{
  "head_dim": 64,
  "norm": "layernorm",
  "bias": "all",
  "init_std_qkv": 0.051,
  "optimizer": "muon_variant",
  "learning_rate": 0.0104,
  "weight_decay": 0.0068
}
Each number is 128 + 32 x the weight over its row's rms, rounded and kept within 0 to 255. Layers, rows and columns count from 0. The size above them is the row's rms in percent of the matrix's.

# layer 8 attention key, 128x96, rms 0.278, rows 123-127, columns 0-95
size [112 120 105 109 111]
[[123 114 181 176 146 139 199  99 145 118 117 136 149 129 149  26 191 115  72 140 142 157  81 130 118 112 158 107 167 155 175  31 146 164 123 119 126  88 132 139 157 142  74 165 108 120 113 143 114 138 162 123 130 153 134 105 134  92 120 152  87 147 114 105 203 138 155 152 142 125  87 146 134  72 121 148 145 105  79 150 108  67  89 149  85 135 124 164 127 152  96 111  80 110 164 136]
 [144 122 160 132  69 174 204 112 162 128 144 172  96 141  96 116 135 116 101 126 112 165 100  79 144 103 162 112 109 117 106 100 189 168  93 138 121 152 107 152 172 160  94 137 118  32 149 143 152 104 158  96 142 181 110 112 172  73  90 147 118 130  90 147 115 159 151 137 114 153 105 135 146 153 182  70  95 120 161 107 168 148 122  67  76 123 125 117 118 117 212 113  85  98 133 110]
 [167 143  85  75 136 114 111 101 133 130 141 128 150  82 181 108 148 151 139  76 145 188 124 136 140 124 157 141 113 130  80 118 123 156 216  72 120 169 141  75 154 169 112 120 110 125 140 116 114 128 140  76 175 129  70 201  82  93 178 127 206 122 104 115 163 139  98 129 130 110 101 138 102 162 118 156 131 133 101  85 150 160 145 113 152 130 171  56  94 127  72 103 140  93 135 173]
 [114 138 104 121 112  87 127 148 117 106  81 107  90 105 155 105  89 138 136 139 161 106 115 104 190 124 151 118  67 118 120 104 185 147  81 124 152 141 168 204  64 129 140 127 110 136 130  99  95 106 165 131 109 100 112 161 195 158 168 129  91 138 108 109 151 122 179 125 137 153 156  94 119  87 144 113 105  92 136 179  67 168 128 159 106 183 118 191 183 201 124 146 127 139  54 105]
 [ 86 137  47 165 151 147 162 102 108 179 128 119 116  54 101 105 114 121 162 121 139 121 107  88 136 128 216 168 158 167 141 163 172 115 134 148  66 147 114 152 146 101  62  73 175 112 131 152 113 132  83 146 146 113 132 120 108 165 117 149 146 121 114 176 153 166 132 122 120 171  56 119 119  69 138 109 115 115 177 132 181 144 127  93  95 162 121 119 153 129 129  93 158  98 105  60]]
# layer 8 attention query, 128x96, rms 0.28, rows 124-127, columns 0-95
size [124 109 108 109]
[[123 116 148 151 106 111 216 142 146 145 157 160  54 138 124 116 134 106 108 129 100 154 127  98 107  88 122 102 173 154 121 137 170  90 129 167 140 153 140 127 128 121  88 122 105 110  69 181  83 114 129 144 132 150 104 127 143  91 109 211  84 114 119 151 183 143 152 104 108 128  82 155 182 183 105 159 113 101 158 128 135 136 121  74 143 127 120 122 161 136 192 104 108 145  95  10]
 [180 159 107 158 109 151 125  85 139 127 132 124 112 127 144  98 173 115 100 138 114 172  75  81 123  89 130 149 145 120  95 105 128 106 149  62 112 169 118  24 161 159 151  79 115 152 123 132  97 157 161 111 121  93 173 164 138  97 145 110 164 120 138 105 184  95 117 171  81 118 157  94 107 120 141 178 196 126 119 107 175 163  97 147 135 191 149  97 165 161 165 117 109 108  69 175]
 [ 70 115 140 125 117 146 129 127 106 128  88 101 141  60 118 191  88 124 151  98 154 133 141 147 174  87 138 116 136 105 110 150 142 111  72 147 180 116 137 162  73 164 116 131 108 152  84 141 167  95 142  78 188  64 101 171 158 171 187 115 113 204  96 102 133 140 128 167 143 127 167 164 154  53 125 177  86 131 130 144  81 136 121 131  53 131 136 166 131 162 135 112 118 149 122 107]
 [ 37 154  75 125 127  80 188  89 123 153  97 149 194  62 146  73  89 150 129 162  89 107  56  95 148 128 121 156 149 189 104 144 134 119 164 121 115 140 119 149 133 105 108 112 137 137 113 126 104 148 113 104 156 122 109 128 144  82 125 149 150 150 140 133  92 174 162 158 152 198 110 117 135 114 161 122 154 182 159 167 100 139 122  76 151 103 154 109 160 164 155 106 161  67  71 114]]
# layer 8 attention value, 128x96, rms 0.244, rows 64-95, columns 0-95
size [ 75  79  75  73  64  64  80  70  87  87  79  67  86  80  69  72  84  42  85  92  66  56  51  77  66  77  74  82  71  78  79  74]
[[157 131 128  69  76 125 147 181 132 178 146 171  62 142 152 142 121 131 143  92 145 151  90 131 131 114  97  74 112  94 142 181 147 105  62 117  94 106 113 154 107 110  95 161 129  63  95 121 139 101 151  76 176 131 151 125 136 194 133  92 208 109 134  93 106 150 113  99 188 150 157 132 162 148 151 138 127 116 115 117 102  92 117 137 157 212 120 152 151  56  98 145 106 131  96 147]
 [ 84 186 135 106 108 129  89  99 103 139  80 152 136 124 105 129  43 130 141  84  87  61  91 130 164 147 106 139  97  84 173 116 120 171 171 159 166 101 161 154 197 165 155 154  78 141  86  77 101 131 153 146 172 121 120 170 136 150 138 175 156 125 116 134  92 162 150 110 188 149 168  88 105 136 159 132 139 119 108 109 138 137 178 168 123 117  81 123 169 150 120 178 144  97  84  93]
 [171 164 120 142 147 135 119  90 107 175 135 113 109 113  98 119 128 115  69 147  53 147 152 131 153 185 136 131 160 168 104 153  73 162 134 118 112 103 123 103  94 136  69 154 145 141 163 143 110 140 103  92 110 122 166 111 124 127 172 196 118 224 149 141 165  98  87  61 146 156 103 144 117  78 162  78  98 115 137 138 142 118 137 115 100 177 154 180 172 128 183 117 108 100 103  66]
 [169 147 120 182 120 123 104 125 152 157 132 108 105 160  76 148 137 133 139  83 131 104 152 122  98 133 151 120 129  51 131  82  87 150 121 107 143 113 160  90  60 133 110 147  93 184 111 184 138  89 119 153 156 100 131 148 178  79 150 143 128 157 105 191 138 151 105 187 162 107 193 136 132 117 163 149 141  94 138 104 178  42  74 122 124  99 160 114  89 160 111 200  96 124  98 134]
 [124 131 133  72 137 143 173 127  75 103 128 130  96 118 134 164 110 107 109 138  48 135 168 164 163 144  80 161 167  83 123 110  94 138 120 101 133  93 182 169 139 109 163 176 113 165 157 116 134 136 218 115 124 184  95 126  99 190  96 151 111 157 132  69 116 137 168  98 143  65 105  77 146 170  88 149 100 152  85 134 152 123 111 133 125 142 168  77 152 132 112  82 149 155  77 116]
 [ 95 169 106 137 114 137 158  90 143  78 160  95 164  87  85 128  95 147 103  98 105  61  65  95 167 130 134 133  99 149 162 164  85 147 101 164 120 108 155 128 162  84 197 114 138 195 142 172 115 146  93 147 152 117  85 142 153 170 106 162 176 194 154 134  93 171 113 138 112 135  90 125  84 137  93  98  98 105 176 145 107 134 108 159  79 174 103 133  95 148 109 126 113 188 121 168]
 [156 124  79  86 154 122  90 128 170 133 158 104 120 161  51 124 138 135  82 163 119 117  91 137  61 156 124 123 133 104 163 128 117 137 196 138 109 171 153 110 173 127  84  87 136 156 172 113 191 123 119 111 144 135 114 128 129 123 146 169  96 102 126  68 176  92 151 110  65 115 149 135  79 176 100 133 148 124 114 186 140 108 144  84 100 168 176 139 174 119 136  69 207 129  91 134]
 [114 125 101 150  96 155  46 153 146 121 147 107 124 113 155 115 133 167 131 142 168 126 146  52 152 146  84 138  58 100 126  89 167 139 167 137  83  64 114 107  88 140 125 158 141 165 161 156 161 113  81 156 118 156 206 183 115  98 143 107 157 173 107  95 188 169 103  74 134 132 109 161 148  78 136  93 127 132 130  94 120 127 174 169 111 103  92 130 149 151 137 160 124 113  63 160]
 [114  82 141 173 140 233 150 174  34 162 135 125 137 119 146 110  99 133 132 149  65 150 127 142 137 137  93 114 139 175  95 149 130 107 120 120 126 125 141 113 155 170 141 101 110 159 135 160 155 110 141  83 150  93  98 162 110 135 198 120 155  93 120 124 105 151 111 181 137 135 136 112 106 158  87 146 113 121 136 172 117 111  77  85 166 131  83 155 194  88  79 110 157  66 108  70]
 [121 125 121 145 119 138 116  87 131 163  62  77 138 169 130 120 128 173  89 168 139 141 125 125 116 153 163  99  67 137 156 142 150 139  71 137 127  41  53 112 119 122  98 172 129 106 113 182 134 133 123 134 143 117 145  96 186 132 160 115 134  74 155  96 126  90 150  99  70 134 111 105 101 189 166  92 121 167 154 142 154 117 106 132  67 128 154 172  74 151 123 163 143 170 209 125]
 [ 93 104 114 122 174 120 182 193 167 112  97  91 115  94 138 140 173 127 164 108 154 121 173 134 169 116 125 162 123 116 145  87 141 123 142 133 103 135  62  63  72 138  90  78 186  84 142 109 142  70 187  95 146 158 108 165 172  84 119 129 137 150 110 107 148 156 139  85 136 103 101 162 135 168 119 188  94 148 146 110  63 130 105  84 105 147 147 168 157 101 161 145 183 163 115 105]
 [154  74 129  87  95 121 163 149  69 113 117 123 183 128 155 175 123 124 116 150  77 101 113 125 137 143 105 151 188 105 129 164 140 119 112 143 145 109 191 123 131 131  86  98 169 138 113 134 116 186 225  76 130 116 186 120 175  81 129  75 130 103 114  89  93 149 146 132  62 117 150  87 134 138 113 123 101  89 170 152 168 161  94  93 149 119 149 129 104  73  70 114  94 166 133 160]
 [160 146  76 148 181 142 119 165 146 152 105 120 179 105 119 150 155 135 124 160 134 111 118 102  96 143 188 131  91 145 191 112 127 158 141 172 100 105 123 209 156 133 190 101 106 131  76 125  89 155 204 121 153 158 167 100  57  85 124 122 171 140 117 154  87 126  99  78 189 118 141 105  98 116 194 164 122 149 148 140 120 124  92  78  88  92 135  92 103  94 127 111 102 150 105 117]
 [132  65  94 128 120 108 128 106 149  96 165 137 138 108 127 122 135 164 119 102  84 133 185 152 145  95 179 163 118 113 111 133  87 102 137 135  38  77 136 130  78 133 122 104 113 114 122 159 170 141 156  76 135 140 147 106 128 154 160 141 168 135  95 124  99 126  90  82 126 170 103 137 174 148 153  93 133 123  77 107 148 154  87 184 128  39 110 232 144 144 199 118 142 145 125 149]
 [183 151 114 118 151  88 125 157 112 133  85  72 216 100 119 172 108 100 109  96 154  78 186 102 222 143 112 122 119  90 147 103 141 129 127 162 121 124 180 150 152 138 109 111 130 137 113  86 133 151 145 105 121 119 150 146 179 117 135 117 170 109 145 129  86 100 108 146 118  94 136  98  41  88 166 100 122 166 122 120 180 133 115  76 125 164 142 165  70  99 128 148 126 104 185  72]
 [124 135 117 101 153 140 155 119 193  94  60 125  83  79 121 159 167 134 157 180 104 181 121 137 128 152 138  51 187 153 133 133 162 170 146 170 162 134 140 173 108 127  70  92 118  95 152 111  74 143 123 110 108 161  85 121  91 101 172 119 146 111 146 117 111  78 148 146  70 127  99 136 195 112 161 113  93 122 161 112 123 157  96  99 170 107 133  50 113 117 143 157  82 162 150 155]
 [160 129 107 155 188 129  70 112 157 112 105  86 128 170 125 184 101 116 117 177 128 131 107 153 135 116  97 155 124  78  81 115 139 149 148 111 170 142 108 108 139 137 102 120 159 161 155 108 175 102 139 142 126 141  70  46  66 240 128 169 143 143 150 120 141  83 126 111 102  69 169  48 119 133 154 136 132 167 139  96 115 120 123 159  92  97 152 102 112 124 193 141 134 158 117 117]
 [131 114  73 119  80 103 172 126 194  95 143  87 152 100 151 104 117 153 159 120 134 101 100  72 155 126 139 109 159 146 133 155 173 145 166 146 141 168 135 113 114 107  61 113 165 121 175 126  79  85 170 103 121 119 173 137 162  84 174 119  77 154 169  55 115 164 110 121 159 207 130  88 138 137 222 138 129 123 187 117 130 102 134 106 125  99  96 143 129  85 111 145 101 104 113 151]
 [168 149 193  64 133 145  82 144 136 125 155 119 120 137 123  88 144 160 160  81 118 111 174 151 124 113 131 122 143 126 110  70 163 143 110 136 134 141  96  98  76 127 176 160 168 126 129  98 136 153 131 165 123 144  76 121 125  50  42 120 160 134  71 153 241 114 114 144  88 158 100  82 127 148 118  86 154  90 148 111 118 136 130 152 146 131 152 100 108 162 163  75 157  96 134 158]
 [110 126  90  99 145 145 120 139 135 114 143 129 133 141 133 172 179 146 137  80 102  79 160 156 189 125  98 144  58  86  99 158 176 112 158 117 110  88 157 165  68 141 176 152  87 160 169 134 163 156 165 103 124 130 115 107 142 141 140 141 156 152 143 140 127 138 133  73 130  67 146  94  99  93 111 176  98 110 153 133 179 139  97 138  63 129 166  86 155 197 124  65 104 156  50 119]
 [130 124 161 101 173 107 101 167  83  87  91 122 125 126 164 113 146 156  88 112 113 164  81 111  92  88 113 107 131 151 197 167  60 141 129 140 136  65  92 137  96 141 132 112 173 168 130  95 154 179  81 114 156 152 172 107 162 106 127 124 128 109  73 189 176 125 178 147  73 125 131 219 127  98  93  82 125  72 118 157 152 145 130 164 154 111 128 166 131 141 113 127 103 174 155 121]
 [103 181 119  63 155  76 116 126 164  31 125  66  99 157 158 141  90 188 121 167 137 119 101 126 119 105  78 113 150 120 173 143 166 104 135 126 160 132  52 142 113  94 118 141 101 156 147  80 108 155 170 156 166 144 108 136 148 138 120 178 156 132 134 114 170 118 147  71 141 111 106 152 131 149 177 112  81 157 151  94  98 112 158 159  81 129 131 107  81 123 133 110 125 209 137 167]
 [129 167  94 122 166 190  84  81 198 170 129 144  70 141  49  89 112 119 154 180 172 135 134 193 135 146 144 136 131 125  96  85 163 112 148 148 133 193 159 117 146 128 165  80 114  89 179 150  88 133 180 148  85  70  80  96  86  99 105 107 123 116 125  88 117 131 127 129 151 125 144  95 147 109 149 131 155 145 112 170 122 146  93 110 118 149 106 159  89 130 108 123 201 105  97 156]
 [168 177  86 188 123 101  98 142 164  83 160 167 134 170 136 130 156 148 153  74 118 135 166 122 158 175 137  79  89 136 154 119 160 177 155 107 165 144 123  71 152 113 140  56 109 105 139  54 112 144 165 170 107 143  92 123  50 107 174 140 112  95  77 134 130 108 137 110 127 120 138  99 105 136  95  80 158 198 164 152 150 108 134 128 150 124 110 143 143 115 156 108  74 191 136 156]
 [158 115 116 166  99 123 138  90 163 187 124 147 125  92 128 110 139 144 129 147 190 132 114 142  75  97 139 160 138 163 116 165 140  61 111 106 106 120 132 105  80 102 115 173 104 116 126 154 111 137  82 138 118  63 162 178 135 156 167 117 203  86 156 165 142 165 104  99 140  77 106 181 114 106 137 142 182  91 132 147 165 158 190 109 114 132  57 124  61 127 139 158  49 124 144 133]
 [103 108 155 111 188 141 118 121 183 137 118 186 115 131 143 158 152 123 105  58 118 113 160 122  90 100 137 129 138 133 169 120 120  71 102 153 132  73 153 101  89 138 120 156  81 116 162 144 130 172 118 149 106 130 104 176 102 154  77 161 156 102 149 147  49 144 162  99 124 132 179 171 141 102 124  33 100 134 150 111 189 112 208 115 112  86 144 179 127 117 157  89 111 123 166 106]
 [ 72 122 119 131 118  97 162 150 104 118  90 141  85 142 130 125 139 106 151 126 105 115  93 120 106 127 151  83 164  59  72 160 142 130 108  86 153 152 127 126 126 166 160 136 188  92 171 180 101 112 113 195 122 108 107 132  80 135 142 176 173  86 113 150 137 144 125  76  90 134 150 178 154 190  92 102 119  92 187 134 124 167 154 121  74  94  98 139 105 150 149 214  73 138 127 171]
 [141 119  99  69  46 120 174 134 138  86 116 130  79 166 105 183 171 163 137  91 131 128 140  94 115  79 123 170 165 135 162 117 173  67 101 126 165 130 196 164 151 167 134  99  68 136 180 124 138 126 177  86 135 109 156 128 129 160 123 141 160  91  85  73 149 118  98 120  98  94 109 105 160 121  85 102 148 161 116 127 166 182  94 150  98 123 133 134 105 118  58 134 178 156 138 135]
 [ 99 114 104  88 134 140 130 107 141 139 158 169 118 145 119 160 120 188 159 172 113 107  93 104 185  92 154 140 133 124  74  94 151 148 150 133 145 152  79 127 128 194 131  69  75 116 110 118 152 160 145 124 140 122 147 161 157 184 143  78  82  29 167 104 168  93 163 156 139 157 136  86 168  97 147 107  71 128 152  85 139  75 163 163  72 140 111 145 136  78 137 110 144  99 102  97]
 [136  98  71 165 133  97 135 199 163 160 104 142 194 119 145 184 141 141  94  49 163  78 100  78 116 103 133 165 122 120  97 133  71 118 132 167 131 101  94 151 133  94 134 127  81 175  86  99 167 142  30 112 107 118 108 168 142 134 102 172 114 119 165 120 178 147 144 162 137 143  77 133 128 144 150 113 140 162 153 123 127 160 128 138 133 164 143 123 140 160 176  68  81 151 142 104]
 [124  36 108 128 120 162 114 166 132 124 140 104  83  77 171 135 104 220 165 109 127  98 139 109 130  98 136 110 121 194 119 137  93 138 117 130 103 101 112 123 123  59 133 181 131 126 131 139 111 134  97 164 131  42 143 174 129 106 191 140 150 158 169 115 107 136 167  82 110 122 167  98 134  67 200 151 111 131 169  83 106 163 116 135 111 109 109 143  82 101  92 132 137 159 138 165]
 [120 110 101 149  99  93 106 155 123 157 183 177  83 118 137 125 113 151 117 149 168  78 154 179 154 133  88 108 117 158  93  99 179 194 103 138 125  83 185 122 127 153 193 101  86 116 130 116 119 110 110 140  96 122 105  97 149 136  89 155  97 145 170 120  89 108 120 126  85 100 147 199 179 120 100 124 101  57 133 110 122 143  76 158 132 137 119 154 160 172 161 185  48 103 107 168]]
# layer 8 attention output (transposed), 128x96, rms 0.166, rows 64-94, columns 0-95
size [100  84  93  89  73  84  91  78 105 102  93  68 101  97  84  88  99  45  93 111  81  63  57  90  70  94  91  90  94 105  98]
[[103  97 153 146 158 143  82  74  90 109  55  81 162  99 166 113 143 100 107 167 130 101 164 148 128 118 180 166 145 105 122 136 118 155 134 101 119 166 131 127 144 127 151 114 122 157 113 179 128 165  90 132 123 144 128  95 126 153 131 100  26 167 127 176 178 195 176  96 143 142  60 107 124 113  96 130 152 121 122 122 164 191 134 120 176  98  61 153 112 129 163  75 142 140  97  95]
 [170  89 124 197 158 141 126 110  91 129 184  99 113 172 169  86 140 141  98 129 125 154 123 188 101 131  90  90 118  82  78 109 125  71  97  84 118 137 165 115 141 172 133 166  90 120 155 121 189 131 130 139 126 101 111 131 140 122  96 174 151  57 134  71 140 177 137 107 142 121 119 136 129 205 130 104 202 145 101 103  72 111 143 127 147  80 140 137 152 133 133 115 133  97 210 100]
 [ 84  74 144  94 150 125 139 130 128 122 134  90 106 143 142 166 137 111 136  94 187  85  89 129 166 105  97 137  58 112 112 120 131  81 176 142 146  93 129 152 197 147 169 107  76 125  98 123  81 157 162  74  89 100 128 148 144 169 121  88 165 113 145  65 146 184 163 208 118 119 205 157 117 167 101 123 152 179 112 124 145 127  88 149 156 110 122 110 181 100  84 130 136 132 152 122]
 [ 90 117 144 125 150 106 160  84 104  81 117 108 106 145 156 109 148  87 129 154  89 151 145 101 127 118 129 155 169 163  73 148 142  83 156 172 111 108 153 182 145  71 149 128  98  80 126 126 167 156  93 167 122 131 136 120  92 123  64 162 174  94 162 194  93 108  76  91  60 122  85 120 115 167 129 166 139 154 159 198 122 131 174 141 143  86 110 130 142  91 126 155 104 149 215 121]
 [117 104 142 132 127 187 143 179 122 146 117 182  72  99  98 111  64 209 132 153 115 160 123 162 162 130 110 165 122 118  85 142 103 169 163 138  85 139  88 100 108 131  82  87 145 139  77 122 108  62 115  85 137 100 140 116 123 137 188  84 148 101 148 133 125 174 133 130  60 164 136 161 152 181 118 125 134 111  97  87 165  93 151  65 139 150 159 178 188 132 173 125 110 115 125 104]
 [135 136 112  94 113 156  93 144 103 148 121 184 117 175 192 174 113 177 115 139 130 200  96 133 127 113 142 107 140  98  98 180 181  81 155 137 188 133 107  71 110 162  99 121 138  89 166 180 124 160 150 115 154 133 141 105  78  59 101  73 114  91 150 111  94  94 136 120 135 104 144 136 110 179 129 107  87 160  90  92 160 134 157  64 153  96 189 107  93 122 132 161 137 118 151  86]
 [ 80  83  94 143 136 104 137 115 140 114 101 112 178 139 133 119 119 183 175 154 117 137 214 116 130  88  38 104 127 136 130 157 139  86 155 211 150  95  92 159 101 154 118  75 176 174 121 114  89 100 167 147  78 131 115 132 181 209 106 109 122 142  69  94 132 140 111 129 130 127 136 147 126 101 153 150 164 108  89 162 173 116 126 131  77 144 172 139 148 100  95  96 139 105 138 117]
 [134 116 146 117 133 108 158 107 119 129 152 110 124 127 109 121  80 136 110  98 148 157 100 163 147  64  89 140 116 148 112 124 150  47 106  82 149 195 129 149 166 126  56 179 191 128 111 126 141 143 139 112 166 114 134 115 166  78  77 136 138 157 152 176  84 147 179 125  40  87 209  99 111 143 107 159 114 177 154 143 147 158 126 111  59 109 129 138 139 146 111 107 155 170 130  89]
 [148 184 134 105 134 103  91 126 152 134  96 122 111 123 128 170  95  42 150 108 126 104 169 111  99 130 160  86 142  72 173 108  67 141 105 160  95  76 175 151 164 178 113  97 155 168 187  99  84 109 110 163 129 172 122 115 113 169 120 140 151 142  98 116 123 139 157 155 159 158 181 115 169 167  90 131 171 161 117  78 137 125 176 123 105 125 134 114 151 151 144  46  77 105  77 123]
 [159 135  92 140 113  84 170 124  95  71 139 154 102 107 199 133 129 118 139 127 130  89  94 133 150  53 152 109 179  93 152 175 119 176 139 112 160 141 127 147 214 125 103 127 118 138 108 145 117 157 123  91  91  80 157 124 134 108 120 154 149 172 142  98 155 121 111 116 169 174  87 109 106  89 105  78 128 107 101 199 138 162 210 142 133 126 166  97 114 113 130  80 131 150  46 155]
 [127  96 163  98 131  95  77 130 125 158 143 134 145 115 102 126 130 146 133 155 104 124 169 135 118 126 139  87 112 177 188 119 126 119  73  96  94 123 165 126 135 160 114  78 152 135 154 144  90 138  93 101 182 115 157 133 133 154 170  77 116 173 180 161 112  80 102 132  66 144 136 131 169 113  95 113 208 116 132 136 136 118 148  95 124 130 127  78 155 109  25  76 183 206 172 118]
 [202 134 116 114  91 159 121 109 155 140  96 118 128 103  96  98  51 156 126 124 171 126 151 128 121 134 100 133 132  89  77 127 122 148 125 123 104 133  71 143 144  86 127 117 137 155 176 172 144 102 110 118  80 144 112 108  96 192  97  64 129 158 157 110 124  80 124 155 117 196  63 160 118 132 103 123 142 117 167 110 106 180 139  58 148 178 145 178 143 214 175  86 152 112 112 132]
 [163 136 204 152 129 125 163  86  85 142  98 124 125 134 184 149 159 115 117  55 129 162  97  98 147  90  93 122 129 146  96 135 142 131  84  94 154 182  94 115 186 108 119 149 100 157 204 129 130 149 139 141 140  80 110  83 145 136 159 142 169 142 117  74  86 107 110 163  85  79  63 135 157 121 108 110  72 129 109 134 125  97 123 133 157 186 100 175 152 155 129 153 140 102 199  86]
 [102 145 222  95 144 145 198 129  96 130  77 200  80 122 115 101  68 119 124 142 148 142  78 118 146 145  66  91 145  96 138 117 158 120 148 103 159 131 162 151 158 137 137 103 167 126 110 147 107 158 119  79 127 159  93 135 136 118 200 145  98 156 134 156  85 142 134 111 107  78 112 101  85  98 116 102 122 136 166 107 121 118 168  60 166 185 195  99 132 103 135 158 151  91 123 162]
 [149 101 119 149 181 136 109  86 111 130 143 155  64 116 107 102 185 149 152 123 145  95 105 132  73 119 169  87 176 125 152 135 112  90 156 179  92 159  92 129 174 143 175  97 139 147 204 193 152 134 162 107 139  84 154  85 104  97  88 132 179  99  85  87  99 125 152 115 112 178  81 175 155 122 129  92 162  97 173 125 116 102  96 102 169 119 102  66 163 145 115 102 142 164 120 127]
 [ 78 123  87 124 142 118 112 152  89 136 170  96 176 109 136 122 142  56 115 111 172 127  96 101 150 144 156 111 160 151 105  70 117 126 149  89  68 145 136 130 139  94 112 117 102 123 159 174 175 103 151 114  97 112 153 159 176 139 205 102 134 209  88 139 129 141 143 191 143 179 121 121 129 156  65 151 107 149  50 145  71  98 105 109 136 133 182 155  93 102  95 135 153 164 108 121]
 [ 82 119  53 109 126 176 190 140 128 135 148 172 142 125  93  86 188 159 118 107  88 122 113  98 154 111 138 100 128 177 150 179 113 103 112 119 145 109 108 120 184 148 146 107 118 168  87 130 110 118 136 118 100 111  85 185 216  61  92 172 126  71 142  99 122 186 154 192 148 122  95 143 155 125 139 125 152 104 135 187 155  72 159 102 102 114 128  99 117 106 102 133 124  85 140 148]
 [144 113 146  96 177  88 138 116 113 153  89  64 145 126  98 129 155 130  79 121 199 105 141 113 150 199 105 145 112 154 204  59 100  85 147 110 124 145 112 106 144 136 161 182 118 114 164 142 153 160  90 159 108 112 115 177 172 172 116 112 127 165 154 127 153 122 114 165 119 139 146 131  30 136  75  61 103 123 102 120  89  74 105 129 130 134 134 139 111 151 121 125 110 167 173  78]
 [121  69  38 193 118 160 109 122 145  78 162 142 110 116 129 172 117  69 141 180 137  86 134 150 159 143 107 119 105 160 151 135 155 128  92  51 142 100 122 134 120 113  77 106 116  90 113 112 158 135 107 143 170 119 115  99 130 146 123 129  91 131 122 137 118 120 105 128 133  54 156 211 134  88 155 209 163 135 134 100 131 182 113 126  95 129 150 176 144 158 150  65 135 181 126 149]
 [127  53 147 132 119 182 165 148 158 160 153 126 147 121  81 129  52 138 124 153 132 157 105 127 111 102 112 136 165 114 106 160 130 118 132  81 154 129 100 133 150 170  40  44 181 133 119 110  97  73 153 104 139 158 155 145  70  88 137 147 128 111 138 115 120 119 110 131  31 110 146 142 176 127 127 102 125 129 130 138 192 118 121 135 170 124 155 148 165 100 184 132 155  86 191 112]
 [139 101 103 155  97  93 116 170 120 177 178 146 171 142 134 161  94 102 185 135 119 119  95 107 136  88 142 110  84 130  57  99 144 142 106 152 133 153 164 133  96  79 126 115 117 134 147 139 138  85 149  79  64 179 100 137  88 117  94 130 130 131 183 148  93 148 121  99 143 102 143  64  77 116 105 181 163 184 173 101 159 168 137  83 128 178 166 126 129 124 170 152 215 105 123 142]
 [ 86  81  71 180 119 132 118 117 140 186 105 158 151 125 101 136 148 164 100 130  89 111 115 133 164 133 183 115  39 151 156 122 118 163 127 108 125 183 121  63 135 128 114 170 188 130 109 192 156  98 119  77 100 116 144 149 169 132  89 117 125 106 149  88 121 193  82 125 104 107 125 125  98 107 114 120 189 128  86 158 152 123 147  89 165 129 139 135  66 101 150 149 185 157 183 103]
 [134 205 143 125 107 146 127 104 151  93 126  83 160 103 106 114 146 105  81 118 101 162 153  70 145 140 106 128 212 160 159 140 127 185 139 120 145 100 127  87 152 138 116 162 157  97 122  68 134 168  99 189 157 123 148 161 221 175 134 156 116 146  85  92 137 106  63 112 137  93 138 144 161  89 111 143 139  92  87 121 106 132  96 172 135  98 129 105 131 117 143  86  63 136  76 161]
 [ 66 140 124  99 136 155 158 113  68 153  99 141 115 114  71 132 132 113 114 170 120  92 172 120 154  76 131 114 124 177 128 145 125 112  93 105  95 184 128  92  61 176  97 120 141 112 148 155 161 110 167  56 154 150 157 127 142 138 116 194 117 137 110  72 132 149 100 152 109 141 139 148 107  93 153 155 122 109 153 119 142 125 100 170  99  89 151 133 159 138  98 221 214  80 153  86]
 [119 156 135 100 126  94 106 103 158 112 126 148 195 182 145 131 123 155  72  78 189 102  94 101 111 114 145 152 140  71 136  71 102 175  94 155 139 154 165 184 123  71 142 165 161 128 107 170 114 157 147 146 130 108 194 104 135 110  92 182  84 180  88 144  85 122 102 125 129 126  79 129 177 120 149 118  59 151 122 134 160 119 105 171 197  94  90 134  75 137 117 113 106 138 128 130]
 [190 147 137 172  58 110 134 100  63  98 137  88 167 137 104 108 104 114 121 139 144  97  83 171 130 121 141 162 127  95 123 137 138 188 161 166 130 144 130 168 107 171 150 132 187 146  89 150 110  78 157  70 133  95  81 153 126 102 142 157 148 160 111 111 145 113  44 141 146 178 113  63 137 134  84 183 184 104 148 159 144 122  63 136 143 133 135 117 132 108  85 174 118  87 148 133]
 [153 126  79  82  90 162 117 193 115 119 116 140 181 175 176 137 127 104  90 103 138 125 158 146 118 150  49 121  93 162 142 128 127 140  74 126 119  93 119 174 165 112  98 191 139 104  97 106 106 134 138 145 161 134  96 212 124 106 134 106  77 162 164 155  94 130  94 182 133 152  85 112  90 106 141 128 117 164 111 157  86 145 112 137 198  63 170 140 153  90 104 125 169  85 123 150]
 [149 149 128 163 148 166 126 122 161 118 121 105 138 102  92 131 107 107 109 196 111 180 145 129  92 166 111 128 132 115 176 153  84 198 159 165 118 139 127 137 110 109  98 135 186  92 128 195 119 119 122 122  74  64 165 128 122 133 153  82  95 143  94 159 130 155 142  67  99 157  80 143  78 126 147 137 126 115 122 111 107  87  93  51 154  95 194 182 138 157 194  76 136 114 107 160]
 [158 122 104 161 130  76 174  95 190 147 138  81  74  94 148 113 162  38  87 131 136 104 162 131  85 163  92 135  87 124 156 168 154 151 133 100 100 140 112  98 156 131 132 114 158 196 149 151 147 126 102 148  94 118  85  98 159 129  95 175 103 131 156 116 155 130 137 147 186 147 108 145 107  85 108 121 177 141 115 118 122 137  79 168 157 145 165 157  89  43 158 101  85 140 183 107]
 [141 165 149 106 123 109 151 115  95 132 115 146 170 131 177 122 169 155 156  97 115 128 103 153  95 116 112 107 161 135 148 180 179 113 162 113 141 151 136 137  88 142  96  92 122 153  76 167 118  80 223 111 138 137 169  25  82  71 130 124 118 111 189 209  93 108 116  92 124  88 154 147 111  99 140 134 109 115 154 120 155 101 128 117 110 130 168 113  97  97  97 189 122 115 190 108]
 [169 191 168 151 103 159 139 117 158 156 102 156 189 136 152  73 112  98 109  42 116 121  75 136 185 110 108 145  93  85 140 112 127 117  79 178 185 149 109 157 139 151 131 123 123 115 100 169 136 150 166  99 104 196 134 127 180 105  93  89  82  86 135 143 135  91 117 103 119 123 129 192 110 148  74 147 104 151 129 163 155 141 150 137 137  88  92 100  55 126 155 129 151 139 120  82]]